python train.py --n_head=9 --activation="quick_gelu" --norm="rmsnorm" --norm_eps=1e-05 --positions="rope" --rope_fraction=0.75 --init_std_qkv=0.0336 --init_std_down=0.0 --optimizer="soap_variant" --batch_tokens=[65536, 131072, 262144] --doc_mask=true --train_tokens=648800000 --steps=4646 --dataset="wikipedia_en"
Each number is 500 + 40 x the weight over the matrix's rms, rounded and kept within 0 to 999. Layers, rows and columns count from 0. Numbers have three digits each.

# layer 7 attention query, 576x576, rms 0.0842, rows 240-255, columns 384-479
562476436542547506505514488517535509550517587465492492498537484532440497449504483497533476561502505586516530520517547485469576516534502469515460555473519493455499487512495585525449469514443508539545526454439451550520520425469552479577452464529572500543476476451501520505558481487456590458
599506564485543512455528470630474528541471543476580434487470412477628480465490479428469560477440512542522529468457535508487495505493471507508517529534547517497542550545475527474512537527438468439562510469520487498509539500407471513558521498507498418512450514504535501487544481510496491452
530532517509501504476403545498461513538526516526520453521471531448569461448494476549488461467461504432531458475485430489436505444525509425457528480501496504517503467544490497491477559511479532477513558534443570507417532424407521483516521599499526494443484491538543505458471511489493523501
568467550556439548475488517503537512505546499545451484603549517524484466489522521601546495457517565533561558445473454441524446477556473489387510554495459432545492498459467539473486431496567547516424517491526483476426474542508538566492487547554519447462504511445543462533501470508508516550
537472453508479494477511369480506478529514470493436453559553485508530449521508493504464466509502529506457539528512511528463540501476473492470495513458469502405430488513497498522536503499557471528410495494452485488497521498462502474518532539432473556454477461511489471518554480462507492542
483437516497463481475538498469513525529445450580474451459423487494527495519530410525498444546554493473506471592502471503540541478485465466500550495495460439567661492507462511515419566519470512559514490568527487504456520442452441548553442478525504454488532503434536452481490538448534507510
541502440520530498597550533467546531503553470495479521502546505513493526560498544489550513518518473491509500491485533528491509602550500503472479481482501532464406474492508442473517471543484465500430544500577445438499484475450541521458516485449602544472525480472460527479529498487497413521
501507509457510498396434497463505448508466578511530571492525426519535552514537465436440496531454523516487509506519462434544512537456563421473495549583491401438484662476510565412542520430526456535476503530450502543502564480556467535475532385480509604527463510472486511474501429543469494495
475502478526490450459456519496423532521405471555511487440496494471558427508447528552484503499549483463584499496522499452482490481552440592462489464449455543549498536538521490543486528519510483484509532505518509427445498532395591555518485518556519458550441526603464489489508470478450505481
515484530509510531516573531431544503507496563481547484486501495583514436512533507502528485488453471454440515449522541503452497518475495537486528500551412423518474479535433484516556582459490478490511515448511529538524462496531545502470569479431490443487573509529543455463466482455519458541
444420588538465495513440487485527410509470463502542583489406448521511437519488522519553478486511487547529509509490471483495475541530531503524516524515505486536511479530511445498493505500490513514477526480500553557506521473482542493503499453469488425553491443371501567489526514504517465485
508460548491584573485497535538433508491508524497473441510504534498496508521467462556529498490436472547502539559556546502546572491499507439498481521457448478486412522472500524455529515490478512539533537525511499482533459497491508514509552514474456384573515489506504528505462449553513519419
513574471441461526531513521551528495487505567440560427504505587477510469483550451595518424498559439448499433524453457533526503474536517537505432537441535532534468543564529471470489470482500523586555484515501466572519438416518497556498454504511519576500461485508469458495569503507473498487
516493540454380528459569482453514444430567519490484592489563449492491518480481525494505495514455501535497514545423519504581475490502522473443530573529481460574533476434512529503362543571532528545520441473531566536462514550548539488461513489532481443463446440501498434511489473549518531619
513446546561522492479420556443521489497524492497512525479527537488461522504473553517507508534515461448514508456616494485519477501476464516536525552560480554531515469484480478511485519530518516431551470532518480438480481526452506462493470443566464447512504412511524574510446572468533507483
460456534458485426510437404517457436454510450449501504528582482489470549485482427507482461524507515537614479476463589499520479430478472520525519511490440507439559493413506479479586481509432542434524445530500471461526470481434478525451480488522428492496501406552484529467477533608496476488
# layer 7 attention key, 576x576, rms 0.0854, rows 240-255, columns 384-479
530469486503475446475546610532450430502540497484458441531493488549499523624508474513580454530482389532531556505558485462459496485514505550475478509466518540441518512544471582439522490567542469518504539498505472524520435422531386487513553462444493458511475563539506493547552472483457467509
485577476530505472455460506533487549542554525502494536529545516587540504595496508535451461439568438558531474572493522538487545523518514539608442513501474500462481493536549447488573445452502442542552488564463485476568503499519454578516513454478491560488491485478531543467510518550523530451
530487480532541489457499549471526485465543498511516512467496537497428500471517422486436448559561393578554494512548526497464555524498503523516499481555474524417505478432565427495483452492444626475437489467517475556493523486514548508494483517483525503526511508517526425554568496459462448499
428505513524515522472586442389433468434499543466480478425475489515522465530464453452456571477500521566474461495537499540528559532513514392439513567521420493523486529443497500501571480537461463475508562536484461502517599503477534480479511494479524463490522540500575446537511515466495526502
473561483540494464525481506504477513451478478483479463444540502474447440514498462560483528536480463460547464501473577486495471523574475582516455553496483564445484473457529474517537404549519522519559520497585523467518522499496490502408528485460525448505553592495514549542459523534434587532
493522417565482472509537458399496533488500513462509537503502492463505476553486476542503473465491525521509509532470481470431487491500493428501553542508556515446443482496529481590484471523537464504436560508542524474396500462563513545412575483541523503576422442459510493423523521481463460553
485581506542463447522567537468458515499480536478487515542548428433532416437488528544470483538473475504516490533508501421582528476535560525601480548563520489570493478496467501552434505468456510476408507459551507537484523462540530464505476476471468517476471541501463508539523501519400485488
475510467541508444557526519448487587443477580528519522555516569530498541510498447491519533509499568470530539527393557567487540493524545498538568475533550489511513458492489547500466439515452503563548540514495498511419514582491531487508488483467488427455481515531466532520520530484509526555
459500507478451499412554531384532491475500598498496488429558500476494547507531542543557442476510478483426497393523470416444497499496525483520467406527517478525484526502454438487432535496499487519562541559453436500543521491484433487490546484464481490473502512502482511508459558513494550577
511449428485518424547499539454492532528489445484491437546547500440578485453512457518492509505493526464476540484490449506515540516487519489463507442402503561502485498485554504551529509533444504601576431487493514509523439519465483492597475494555454554479490547483447550480485559514467479465
593577557510460604531504420453515528551511587516575520426466584544459479495534498468502503511465465495500553519484501518458526415497505483539455560548499450483438499508560579438505491509464460482536432516488450479544506443520417505534540566449524519502452543510459447539519399494497477546
489493524521537471454472486441566540502499488442588507480585587477543498471556576551493488511538426511504509520521533437507523548527493515497538509507499437527449480503526529585495534511561461470479506433538470584501483489533500466522502498492495467555518562453498487467545501547481428489
571488466516488534492475555470513494485500497500539442536590465485455518558534512506438526488516503452501501542507429480525446495512469462525500505503466593583524445420515479496561519489514605544413524458552504513515510494475494489440513507477509531436525566488543574547440519423578468463
482462490466490510498488435550433569512435478419478456533460471514544546484451566556459562457474451529544551518449450552443515503427591452501494425401580475430510551470532502439528502524430422436460529512470505494435499435509464572523468524498542466564445579493503525445497556492529469555
540565481489495531508586473518537484533518531525488487471480429512532521500543573503406570469429512497458492472445455503456468461568532519456511541492468460532401489522458562504518512496532458489488414499483450497541451430446474522514487474497517458497558470434459526478518516602438512517
486429475479508476522536446510515507529554487500524466524447530526482501518520500489508457492444458505488491498438443505499475518449510525494492446524503421449517560545555486497483494442482439480523545517484554498534461477441531480484500496506483509490502488448440414478477444473515482528
# layer 7 attention value, 576x576, rms 0.0828, rows 192-248, columns 384-479
478488534474436425541473552508515496537493527506479560497491489481476501561483505527589551454454535490523401553438471558406454477492495540465433513568544504548513588486520506537498570490490567472490463628539479440533496544489519515558490482505570517519525411546555490576455498454491446493
499545510429445587546531429484613501477479508463448549537538448494584505447486485521497449434549402501478549465544522548475460470495492563488460546442430457523550486455486480441430490506479502451487516553500460416478512421466497544545513468411485523473495572525565506482496399478500429495
489517484533509427493515489454520507448545566539454570483494539482496459545518442477515465545527533471491448473440522495521529482492461480559497415509519557441550534442533489527443475467480486502491527533467469492529478473490456572450561459497471512408496459443501594514445497441441538553
473450549545491435515437492571466516481531621495460527492456497486467486488503519495426597466452567452506541513507511528567537524483530519486477574501527539484447451486570525524510483559548530526473500503488548495477438599535517521469594549477478441492519516489501483479454541510464476453
551489507437492510505480438526538511496475440552525509493455516534473505522446547443450495565396547517412511453493458472392566459483506516532502480494448536522517504476523463505579433507547491588510439500489495504508470538563470545512563502545516509491473485535499508498446543527467502472
542605461519532469450508476567493436473541559568520462492489529537481536555508440498501517495533507497504498486522561486444494491432571501465458500572548401585479532497445515471452546516468482521545432473498461444529506462431525524570445444485497466429467477513474492478504518500532459430
512586513488471489513496404601441538460483486509496477541495527552527536516464541502606474499564497548483532511552514458562503496408531468485526534441557527552468526476512544419444484538487485475534458508488561540521452476419546456476518556499490483524409491588504554478396513515438507484
505534519492522505481479516504535490493469580469525555477537536581394482486511502457507584526537574441453465466522516611505530455508551481471456489462525504481517499540548493450477487517500513521489525468446461476486479541512431541424525530453524522370512533483454485462527505548531456514
493492513469504510426489475460496472518538491508493457490471408591495540487537472496576542550550501550478516532468449539514495478498497537556411504441469465584561558427538547520435548489541584524490504517491467461463464550481528453495537506541481500506487474548520512514499503499495502528
443437566546467517501500515461445457526390559508411512525455495559557514525480570491471429514496512602454423492430478496545526467470503457488468459542557494544517533501457556501470577475538517525490492525466424462499545519485517471435503519451550533475517590482482480416473498513569475531
509543506537552460515597503512461465407549459532487499490432543467491479430477506469417565527496573520465556466523521448441455499553526568505511560532495512482402496469420475480511481558483474480509530604441541557383458504476494466514485546475533495495440467478524450472489537488523574509
519453581539449462483543497460502533431503410477533549477489549583510450501473502463551492551568498460564456508501504493494537472513515505522456495474457491528461417479521510515476505474443491432453546398434514467487525443481558526445494447466481518570457531517516575483535492593513470425
501488476448496542578573516466469441558551538531511435493504515486424612495474491521513496476497444509519496544497478501449512541487465472477550513542538531639496501488503534467497469462593469461466407521544437489430514501497486469543503530520547486519447590506486474507481607451538534489
481483529493520456438433457487546479449486436495520473471502507522459508483478479565508511480566525437539499500489536525531536487506495628503475531488510453523499527515483427456496452517521474491507559553554502497515516503514545499523469477476473477562505516510542516455462456545486532493
553520534524527449460571528421496486544507520541506505466474506477406493476476480515482554507461514521487455411447501496446465564461524530469499465455522413516513508463478518488476578513575465490416492444502465521472576514505483404496508470520461517458514472519522480582534526511459525584
438520484534534503503449507549549430537560507455534489537550568498542486480480517531510524487499498529526552453464526509455530511505517499437503488485514506482488535505502507569532458483530474476505538518521476492407500510485457476497515559486451535462538501506493498481503467527581445504
565471531552479440486503605519446562499555518490496509543496472434572530485474522485475522501526497584516485501450486582492495527532471472469507542562544495520493464536462486482518550536517555584546521553498528554520480515456478516513518441484513476543551546551454458453422473436447533515
494500446462475465532499543595444487506533520519520540471505476565487510546448489484507510545511443513521490488487581505433511536488533463510548490536515462500488485472536481530444512462492448536529498498538508482462566543470542498504498501506567538462423453514511419472510512508569548550
557493514482433524513546526489477458480505477507536531473498505484434516438504504493499577546569525478495507422504579473501549538538507453582534465474563451519491490502510560492465517515417465488458537477520473442509492458453556494555505510451522514578540454434385478515516499506474460535
479417439481471491502525513467522515499509436575497578508539459528581548517473549455478553521516535452507473459470512561491508517506580533517489493517510476542468497532556492508522559518530407438476518431580470509499476540452475433457475415523453518514455477573508468575551490542568454458
556473476426417469485523478481515482501507546532533517451520493472573503458584522478483570514496466477505430475452477476431529491495523422485495516501470534493513497461522477484478497443523488562491398527502467532459518464507493540541458448523572467491553469432439475505484462520514535437
466508510548544547491497566520464501555523529522473547458470475490506503478534519491459547483515488520528403550480456483469490438507521484503495432487482487547419500520501496491453550518537533502475518504456597518512467471509517527444456483544479571492491541445533528441558551530457500540
517562532512544431477526573518515498585467512465474490544472394560512525486463528517508536485531459571530543571543567509483451454488423568522592555486503517420446436534621526458462508490484501498522563490529592596511459537465529580525494486482481444548511477480513469603501576525427519460
569534507508516524564455524542604461578491544515496501530500506519497484483534511486547491515599536529433421523494518505557517447527501520490481382593455491533521507489511467537516376445550531496561506481439482441578519459509496482527457514490523540514477429452529506505472469498562496527
439500531482518482461463433460439503498466452522519464483575446535478467494533494480486439532413537538431590521523512545489451441494581485514479535485479495532542508487533523530508562507497490628520532513443526508497515467562457486539498571587554544505529521469487571484570467536483532500
536467484478498517508504482569500546492501526515450552409425511504482497593488574451485490490509541561516501492482552492455489528461498492531430478552491457583439510490471494437419562547475504452520526529549523467458530561467591518480441451450473510527402435526471520456532491488525503519
486524424528461539528561466517456495532521508447430541515523480535537487509462535501530469497493488538494476577500496538483485502504500492448462524503492448475448490572479517491440526530501491454496496525460453503479497582486560523547496543496508537474502600559489490474478510503547483520
514549449475459485514497473421454456526559496503459482476451507549532498439437416484460432422525465578537521565519485508437549474535483466490548495507512471463531540449514495539471508470434443522528461426483456521471442517470521497515523528496527501475436458473501516564541559552548441495
508501535517487467487594538535434421412456466505537448480531425432519491454530540507557485493507511519516505433556474428519556392458462537574510572414533444459448503510560478450469566530445435511517555468498495564482539394574509485512593525446515439457472442486515524443467495481492535506
526626542471529467506479534480494515569476472512507512550472467555475516486468489542564558500499526508495506556507534514453449561490437484441482484473507543511535462522402432489383518521565508464489417561478520498537556548451433462519494460498535509555463641497489535443503556493458502476
530501500543530526474520474432535511522512547491542489440522526486374453521509498451526509514438588522431533503434446520551437565515511465535477450479515580510521511452562601460517488497478522564487585485522547483547434447492490468517550440509436521500469423467453539563476519538429433474
534528467513567480512498546436551517457469494401482505533510536497438492514467468511402464494497541473463530564471552549527478536542442405448496447502475516479519495413493504573521465522506549530558558557401499523539440500525505550519558494530519491391463449502524488580516479529462481551
449508511486521489502500456486482427525510454516520479426493530435503574496513547492484483566515556491524488445466467517410512552500521470447511468481485476544523564494495430488431467526477483514460492451558496480493480456490515505427483492461524417478513497536529441474438501527539489447
448505488414485550537550475454446531422444404499535454508519488459574499443460521532511505430450465563493539578502462543450426514521548428466474561505560499521562522503559485520513530536467525532503477531541529523481490456486587470513536449531513424577527548532434460539514490479560528435
471522483509474529511431464484493527534543500478545521509474495538536472555553471527494455556488500494528428502493467540485521512479548500500490512477507453491556516448502466481497469501479542518508448456509469486530503484525439525517461447501501525460509463472558493461477551509437464493
528554453448385532579512429449558435452463442443459469578467488509550455462475581570495442410553433496511549420496485466487477500554431491475539528492493558506468461576497495535483510486467484532465491573449514520517547579528480530615557497511541396544528444498463465475523526458491558496
439463475507618540503512466385488503489501492487492482520501529528492461503554501508505519541500472488510522473496491434518467485480490503491467521541475521449504508523534564504466573498489518537454536501473510502466505509518416512500482478468407530466499496510540573520525502467495475478
493492465445457458544489517438522498495462462521422539594454502509512528426446509458514513516499595473539570552482510546464471504520455502505460480504458415499505477514526538552496456461492469554495532484484530496464482489451481545571534509505473512530454512512498540435490448475486521468
498429510493518531524476476434518446517481497428517496517492501509525400469524491575436524567469487525457493513513465488500537569527439405504495529537446476441522504509540535452554550487535532500548509523400460520520469525445494469485576585546519547491462519521484500425441480497453515567
504512453459415463477492465505541486426414471474478535444509538537451521526437546553537533490386553510512562538537466522499502465482506483484528466527485603481545448525443502529519464445514494545582580496532528517538482440566550481500579551501523493519519486468485452606465567458428506520
510519440492466501511548480488586537542489592536487551489496472541526538467449519484528552476515473487548389479518532443448507498434499618428470508502488510506537510470509608518495560457472452543458517461572543451503479499490455540539490469474455448529529518579492481518517475480481495486
546517453475516578451474468496499476515429496521480546542535540508502430504503550495556497507503507476544459442436474526492464495447505501493501486453551518477560454511477433508482470539460478505537519529544486462502487569558525537589506495478470582498486530540481566474445476505552497562
490450484479449548498480530432460630450476581530522514473421446517498550498516449501484578545460443537510612442465477566547452512514478429519456539536490531538515545562541554462527622394466506477556517506561479487549427561462576466526515456526516413462549453479465538548514472477498508487
431438547491522436535508492512444523457472476548487422525474517523515571523519505510391509486589550505540514416489523553530516529557491494474527411471483507525500435463520520449547574509464407489468576508441574494505518503467544471479540459486511554483458496516473501506488510475552502483
502484506465525558460531579549464466535468503560496482487360525492479574502501439539545447487569473481560499509514468506440510486505490508596527529499501428486498544464451509493530495495501487486498496398589535499464466462461458488549496464540464512552459463556517544581509512472516501465
477475547494462513502466451542425490459481481523561568531519520499536467531478559555459572509450506460484507500528539466546513553501461474511415522474559423581468508421469504444493489450459455528508542545497515463509502511397476518465489536507522513473467516522468560506507449529556509519
463504483564487531508537487501573434520491560425476438522559510518452436511523436449523526482516519528513501536513504534467533497475472444484498504526444572523543501453503524435491467475474526511476505520454444488524509575544499492541495468446469509493479483521498477431531487444475539521
442533497479522492500508446596556495477472475503489569471491512519463504534503441502523537472486599497497546523484499512561521519497484550526513448547520560438471503511484469483475523504526518504635549544519607484536474477505519507547542573521615474446524546471486539481555520485451618576
563552501460442515492533531489524504507470497477507425488516517516525534514531518508525465459512488505537463492453489460453452484530506559500530469530470416510511486463511459482517485507504516545506454497477505545448537494528487485484571482472559453491486449535495487486506420536392499448
528439458480484520491502547515520558486531540465486469571476530558488507479470509535522491464532500455505481510460520515492588537450482531524501544529494529560468505512485544521435519525448489522480470515510548443546518482446483501502516396480514411520501502426481460489517523524523535548
565463468489422542463456560443594482574511498504465500591491522481479498516552486521439467508580471475519479522536542486536471543557494354420481442483536594503578453505435488554444409488574505563497404542481439472445454479496355530530412419564555580521545481541563506502511414481447531473
467480479479503574468490466503424500491490502526459565486459499469501523468521454507467523470471572514489551509438482485526512473486547538504553567511538549586415497546490530582497476483485525519486552492525504535482474653527500536533512579471429461536495540436504516504596592485508438515
490541418508552538462494479459574430540484481506438478549476482585499441525471485512491499591499558534521560513518523510462492487493468417529491486521498479520483570514475520450529484451479492515506487515469509452449522489554514487579536522508503503555424507534534620441413517390560510413
440576507468430513525449499544549499458517475479521531530511478560521422593506465484448445534502525467409533520568499530539467518538485470510490493535568599539507455439524518534554459543477500465543498436470461537494426462580516524441530478465484452457501483488566462514538425552468575458
499519528489562457402480529556449551502491535485542488451552452502532516570490555412523489501525443516447504481492491511522447472446456492523498498534484512448527508476470541542495518458512514537481493511521492517456450529523498569570431412485519495592489379527496488506505519494496442492
505487507515528512570497484518473482465523488528475512444487491542543544495521426482514429491492417478530534478547527516537545523544509481546468596518498496509469429460492494448543478472485539533522592436530520629535487483461491519503518490490503486497551471491548513460562552442415495498
359454486497506514500553512597483488415503381574543484398493485485426531494519544534469534498440407494472551539520427496531484518516510492484490498526569435576460508521556561433520539476537476467466492521511424585514576453514515423447504506517465453559504535495542474518517506544538462435
# layer 7 attention output (transposed), 576x576, rms 0.0762, rows 192-247, columns 384-479
512505558524473602517499520532550507475519530498469491462525479485474549423489496466539560545497477464554461475471464586569462512488527519507522518598529515543510509441408486513503577504497519484520431545528502537506497407532408448547426492577491540514488539478540489548537496564437556550
503588547515542458468531524492475520511543505494485530461515492546553484427553568471476497501536545463509552426494499508522482513491513490473544534552559509524545555545475506542524531448547458509536523524518463549528549513475525521548455494489467546547560489538521512550461443553490515513
480537513459457530485492467534507523468485450540552553476497431474382522472483478548479538474512494517522440486504479516470472518495493496546530468532514512534559480455553504436518467513483452477486485491573486496501535455493488523455504548539510504503472425440481469524468494504494475516
561484521523506529450468485519547475462505473445509421541520552468389485535508495475485508512499510472556512504523508565467505512491492494478470512454424506361470417501503457522477498484494563511464458518386445501466465536542482489555504501481397451506474535513464563405495488493520570476
478514499477518489517434489534551462460571499525441541514498468551462470465520483492406459543507495466435469465492472525514505481489418496551538484464474501511435489551505494489546539487551408497449537548525509496489481500535537500483540503541451533464523526496524503496506525513492517523
507487505463533545454525465450469465518559525484477511523511559506462515462433451486554427543416542509498438544540499538489511493455573424512508468575478507460526478466435444539498455516507511601468515488486477530449497449541465516488490535506577539446494466427522444592526532522571443529
561598488444531467513460451474499538456503525490502485527485473422432489497472432439545456523498533508494521464450481558518460497511543500566491459515518460467390514491516485484484452589469510501529486524491566523501480561575507461531552459486459481517514460537475493524506459494506536475
549561501459448470443463479471461430466456461476538525516530591552505526490518536472503560429465500522500539528460514523549471479462463506565446543484458551440539487458539503463485527510505517535410447485490555485518533449441536472443477427489502472454465526458484497548512520535498516500
501503543476494474543554496527444514464480552488496501523496485500483550539483488479558512506432472534465509486546577523520494536494479522475460499557488445573493469493474418476498521489429579488479466486456489471560526524547492495535423532501512487469531488463509441499497451514430451551
492533474514420505515476445524469542433450478561489481408549494492473524496489503498481478582456565566512479567526536516499521542506490494472537502488552484487485527477450502471486470480481520506454496485450493494492548545506497553562505484539516464478497462479450487492503506551589445499
483481515469540459510454543451525520502465560459499449405547552435536498487402505562582545459568464495499541469502504502449528481419435476572508499463557492475458546542515479470465501472559508492543467478535506483463511506494482490456548420483485513536520527484522499493462523475467457458
474468511526531527494435539509484577425456526521459556436491476445481480542477475522508486494540475550511492523497561477502527486586477514524517445452523534540472518514573546523419480428518491479508507427449481521523582546530513444499446510500517510553515456508518543503531451518426502503
521486505545459536430523520487544448499522529473512392529480483588514467482513473486496455497471510454513527513567549504485502514508496465458450509495534473523472467490481524550506536460498492531491462498497546564483508467499453485447498489524507486552561480496465468491493483532492524440
527498491463519470508480479476491448518504526536491568482489536523498524518523524484530496424485488470515543487432506539540497561487477528478482474496502518463420488492544481523443498479459564428409515543506459483547489500502518465471503513541446471498539491514520433505497477527530536534
459458514424538474518492461537466482497464497467491479468539460479478455492495485504503406519551520564454547546466523485452471526500497536505509586494432497443503572533473497454450558450507514494487494521454519425504453461490466525404455530526505537450561515449486478419457512491494497461
522502492520546484465492487480467427601545419502482537534498511497485513493464450450553495510508510524557553498482506495498530489493457506511472456487444504536494448577473511515531550504452531512532503543481550499508496473481454529527480514432558480530510459446469453507465573531499505534
601500557451474417499548499451525516465496494489523424538468490451494551475470564532465478539499499579396510577509499563450539499482494501470479563477469465473479471484481477510538497456526484478473498519513490463504540515435453497444542537458529541500496431511446427485468528507475477523
513474513548497503465507506528511450507540521504447545488452534498547464522489556500502522504537517484558524521523521492496470480423530456527525516503476503441426513570459473497515543504432551511544525512504511513489445537428438558558491543508550455520508524471509500493518554449488488492
525544503528540545516588491461512486514455529479538554466470464472591492478482552482497550484540407573487475460543485463469452488510492447570466490506463538491506423470505501542543486464559522548521550557484437484401444524476539509543455437488519528565479461523505473520516475574478533493
507515471492509504546446463544516476459480561502474523523539558557531448448467487604503499503486499426480498560494546532514495526514470534543565469463445527450513437521594504572478509463496505549498473565501526481516447515435518556519519474405448468502458487442541541494523481557470482489
517487495491508490503543568516500520496481453499482547585474521554527577524534542466486451525494531503498472603544488438533466414505516457430504540514505490459503506437466494480498476567489501555505416539577468506490534600476542513481448475446486443501521530460512524518526523529505462463
432480514482524521443496537516581513514482482503480439467543510492504538566465476555437477475479535540539490507491590464507555476494525463430487558481493442590471528508513500433493567541460550508495518462547555466495540517497538538510457526562426471517439509466496505473504489456520517462
501464500504512476526522509545554505568485475443473450459504481485457422481439526527494508508536492462507512525511559489509502481431468472538494497527498472449455474448483520507510499487502457495489534460519539564510494472466494518471503499473516475487501522501472471469501510501485521499
477431497507475538505485527518504532467508479466497516527562473519532563445500427488443524464481558513443461572447506498521448518451531528482536512507489535587583535463485521503458481469477480496497562475472539513541565474518523502516509447473482443472521497499456498500463466481526473491
501500469576488537490476526477473604503512514533529531583486504501537464492527467583474505495461512447495501507520497500463477471549425528449542490509504546637482484522516496471537554469456448508544514406507483574500495455521503517510470545547488512536479470509502524493569496454513534503
503500525483406504514469475564548503454518496533518457474507498464489550516446504502473507466422464556471472476475520527501494433490520493511552528550509482460472561407502504512536544517473556530488528443484477524459547400501453468430515466594513489490511513458515524469533509523463534453
494523566552491498512507532478503504505444473571469500553502484458545476482456565502497391491504547481516533505502538479555529460482511444472484535523504497472544505453527513460475543528466515519470491513505476516478493484501504547491483446504508544434530550570522488503480524546473488500
487531499582463450508490500524512490497498521485467477434494506569557484504513445476463474551502480543483534455489515528515471461553484478438481498562500510571538499449475499486455502512494468503486512477458503542515420480529499538497469477504459519469488470517547414489515559526560423468
534501539492450482490538467518485533416463483506479492493509540491500430491512518488551445552541438558506474446556597535486563470513543558556487507499522443458569463450423498578496478522454504490513495496573512470562424481546539517522593500474470548569498556529598528479525467565548488489
568476485499471505507526471516521501497518463513502523399548422469496542500507514533543454493457488460446472473475490509531557559468537470527458468506523452449446536500482512489493491467526569484493433473480465480522536524566504446483467513487440492531527525537536443482476535516572533468
428471517525539553503472462475475546461476523448525501468518476538449495503414500443474586495463466485560504482516497526526484518509511510480498475526469516521496502519552533541482460471516489428471501519501518453477483476535518499456492467417487525537478512533446541544477537517514507512
514487517478505505525503583485500509513520497513464576507481510556502465555515493534467553530465541462470490513510501439528476541436520477529443478498475529514481492487539494468457500492551470515490523457474476498474530456487474533483510484526491510475495596490536492526543457486450519481
491490460499452530513511515508525400470553550530504517523491468459476510476483456522468463552491514518506531531456528535456498524495535505516500507574485468560550474516503487512514508520489486501423481461550544480451429473487400552455446460470489483495461555447485571515503467460483463455
568486492510524409468502512473455512494563514536481495536484475509454474535467478485517471471453505531427493460488487441500489504513511452430513561503504492549532479501505427524565508611517530485523504520475578515455506510506517534437499453492467504517471528539504527492457511526491556495
478577520487480489477494505508478507479522499494468536542484511533473558509469456417508496554475496489529468472494447551497461478502548576521485444523537508496503556483508479539495519482513478477519476476514509490539513455525521524434451457478511452465550533526470479456545479502513491521
568476484503491444535484469535585460507568523406525542512451451518509500491532464529490519532512522497448468540526435488434492482563502537514521522517553553494531539501430461571472582601478463505521423529537523510533470434491523518515528505575536500534477508515545502482448480508457601484
428543473479509555550445527438459449517505525498489512534482486475386471519538504489521488514543526512560534555495431450474539518529504425500504527495509551477499506448476527516471476473509482521476541477582481467438460503471504570442507473531510519434469500511515508505519545552555489489
489513546544482489505470539532492449458508523437559460460499513528517516547479548514489509525488562516532574490494399458539469508457513511529490585517526449661499498446470429493521517476461452510544467486474556552543495462514451493496425440547440454557447512532448529471453481490404499468
438523536489437513558533470460487479556463519521489526507501523505510557519499506493465485492441499526536502494492562503467475567510530545566425500457479519469473504542445524483477476471503501532498510461506531551477534477517470438492482518533496435495527473422508461507497482448428523579
509475499423535498511481516511489521479517477471502488467489466458500517456523466512499458461457494540418445500461466497526498556553433514493451536461487467464483454543510531498484462500534543459468468487476528514570479458549506525480570440491493529507515514532492478466505537524470478513
473480533497506540582466490457455421493510537541550479460546483480503545468489545493518489525483457546474500500533479482507499450459521469463516479499532542468564362509483599478521529452522541500544497518515531480469557493538479506537546499561492497501461528451548524554525519536545509551
551547525527528539483544558490423544537489502440544532508526448508552525506459456515519541506460438519532502471500533452512474489424479463472479507488522471542486501504491532449532459454419548514504525536530502530495447436490502498525529480554467500537526487484472499486509484505494454504
523519500497525468497563487521541553492482564517492501515421511492445484530486500448431546509480481475603516515466422474475544535487439515428477550493499505457562509442476523482522547553483536500502544540506485515504495494468487498517571457492546522475504447473543474573512427469455563551
512476519555466434449474542531482473453494444514484516466486542501531509466541466476523497516530520466563456492522475489486494545592481474434465490490460440492515475556517476463497458518472455470486516477470531512493530526479462537486582471508484495557474484464470489508546498497517474472
499488455556495486492520491526440461527480521513491478506526479463429459466484490465488501496505421526495511490517485458470446411525488500511571475484504512500528494493558457486469496520506452493466542569519472543509524487443436470536516496561544514527458482488513447521512508521552509524
467511528515434467475491531515514520467518461512529530538470436545522445478500522489497536499558468427478466498534453444463495576395497452545526497478560450420485448517519452500416422461522478512510506515476528603496471544494502468462458490486497556488519470526493503507467542463476439487
493439543468503476526510481466552467493487549472441505495511518528521500525495514527415526508484504530439508485488624482482483487461458489520552486468474525475544489512532517490513450484496541526481495480427493489433503511533553563496502568553553524513546468467552491484535448478469493522
520508489527483551505513486398471490495578525471534474498534470476490455498459453458484453513487488487548488521455447534529556458476514563466424525506559512515489515494474512532529461535489492486540539479518514515513527484483447501495543528529506437459505494471513418509548496516490531501
528557533455546498473512536535510420446468512473581571516553511452539526428525510482504503547509504560447503487558465516484486512555553492635426513550523480579465520481506569490509473536488533514497538507484549475477537508525484504497527456526506453532427510483505504482473493461540507450
494482545485487525533473524486506509480495503446422589526459487490471498503485523529485519483531539521513500520532481461546538517475486472447504507543464454486468557495601470508484474545534484446556563486475482511538467481510438468482468518490501480501467534445494500492546518503526492549
487478499477540518566575526514496473518533507429522525486516574551532567529503514545469473507435511512488453500480412485542451486465565434499485552557484537520546559516473514510474417466565467558474477520438443499521569553515513466548489514487481530446535521510381489490452538471518515514
502486504464521475470454506468528495512509495448561488508530448470465491498539490491524471467487487504521498519498486523470511455512443475502500458520508438493525457502503477476483468503448498498543445440448488478538488490486490551539442501490524509475493474490575420446502561513494504513
506453515544505446473474505494553456496496481468516534451496439535466561485501488480482592497486464489488533468422510475482482509471470527508484483486546506480513492465407512556520535501444571518480546479523419524504447499533428498553474572517500466513460481510475523503519565431536597489
514551503506507501490481528484545465505568495509540518551478510522494500549547540549477589548495516485535412503509586501430445490479465520537480474512491479536446499518482508494490504494507513448567475446447412495461541521496547503437505459526496429533512489509490479550540538533466506472
471541535511502535514555452509523489496507499500471486474492445527508485412510509465601482491504537498508498496461494494479537538494506489509508412489530487428455481459525492466513440550535456554484557484477455520473512494500538497523541494473457486465518478468502527473547490486480463605
497499499422543539534566513504452515482477499539511517489526507478483532507562543480442533498543529518523504562523496452493468512471554548498490507518565460448452495449491431446517500484465456529495528519554526497555477563526537429510523489481456512549555553535539491507511477486505530453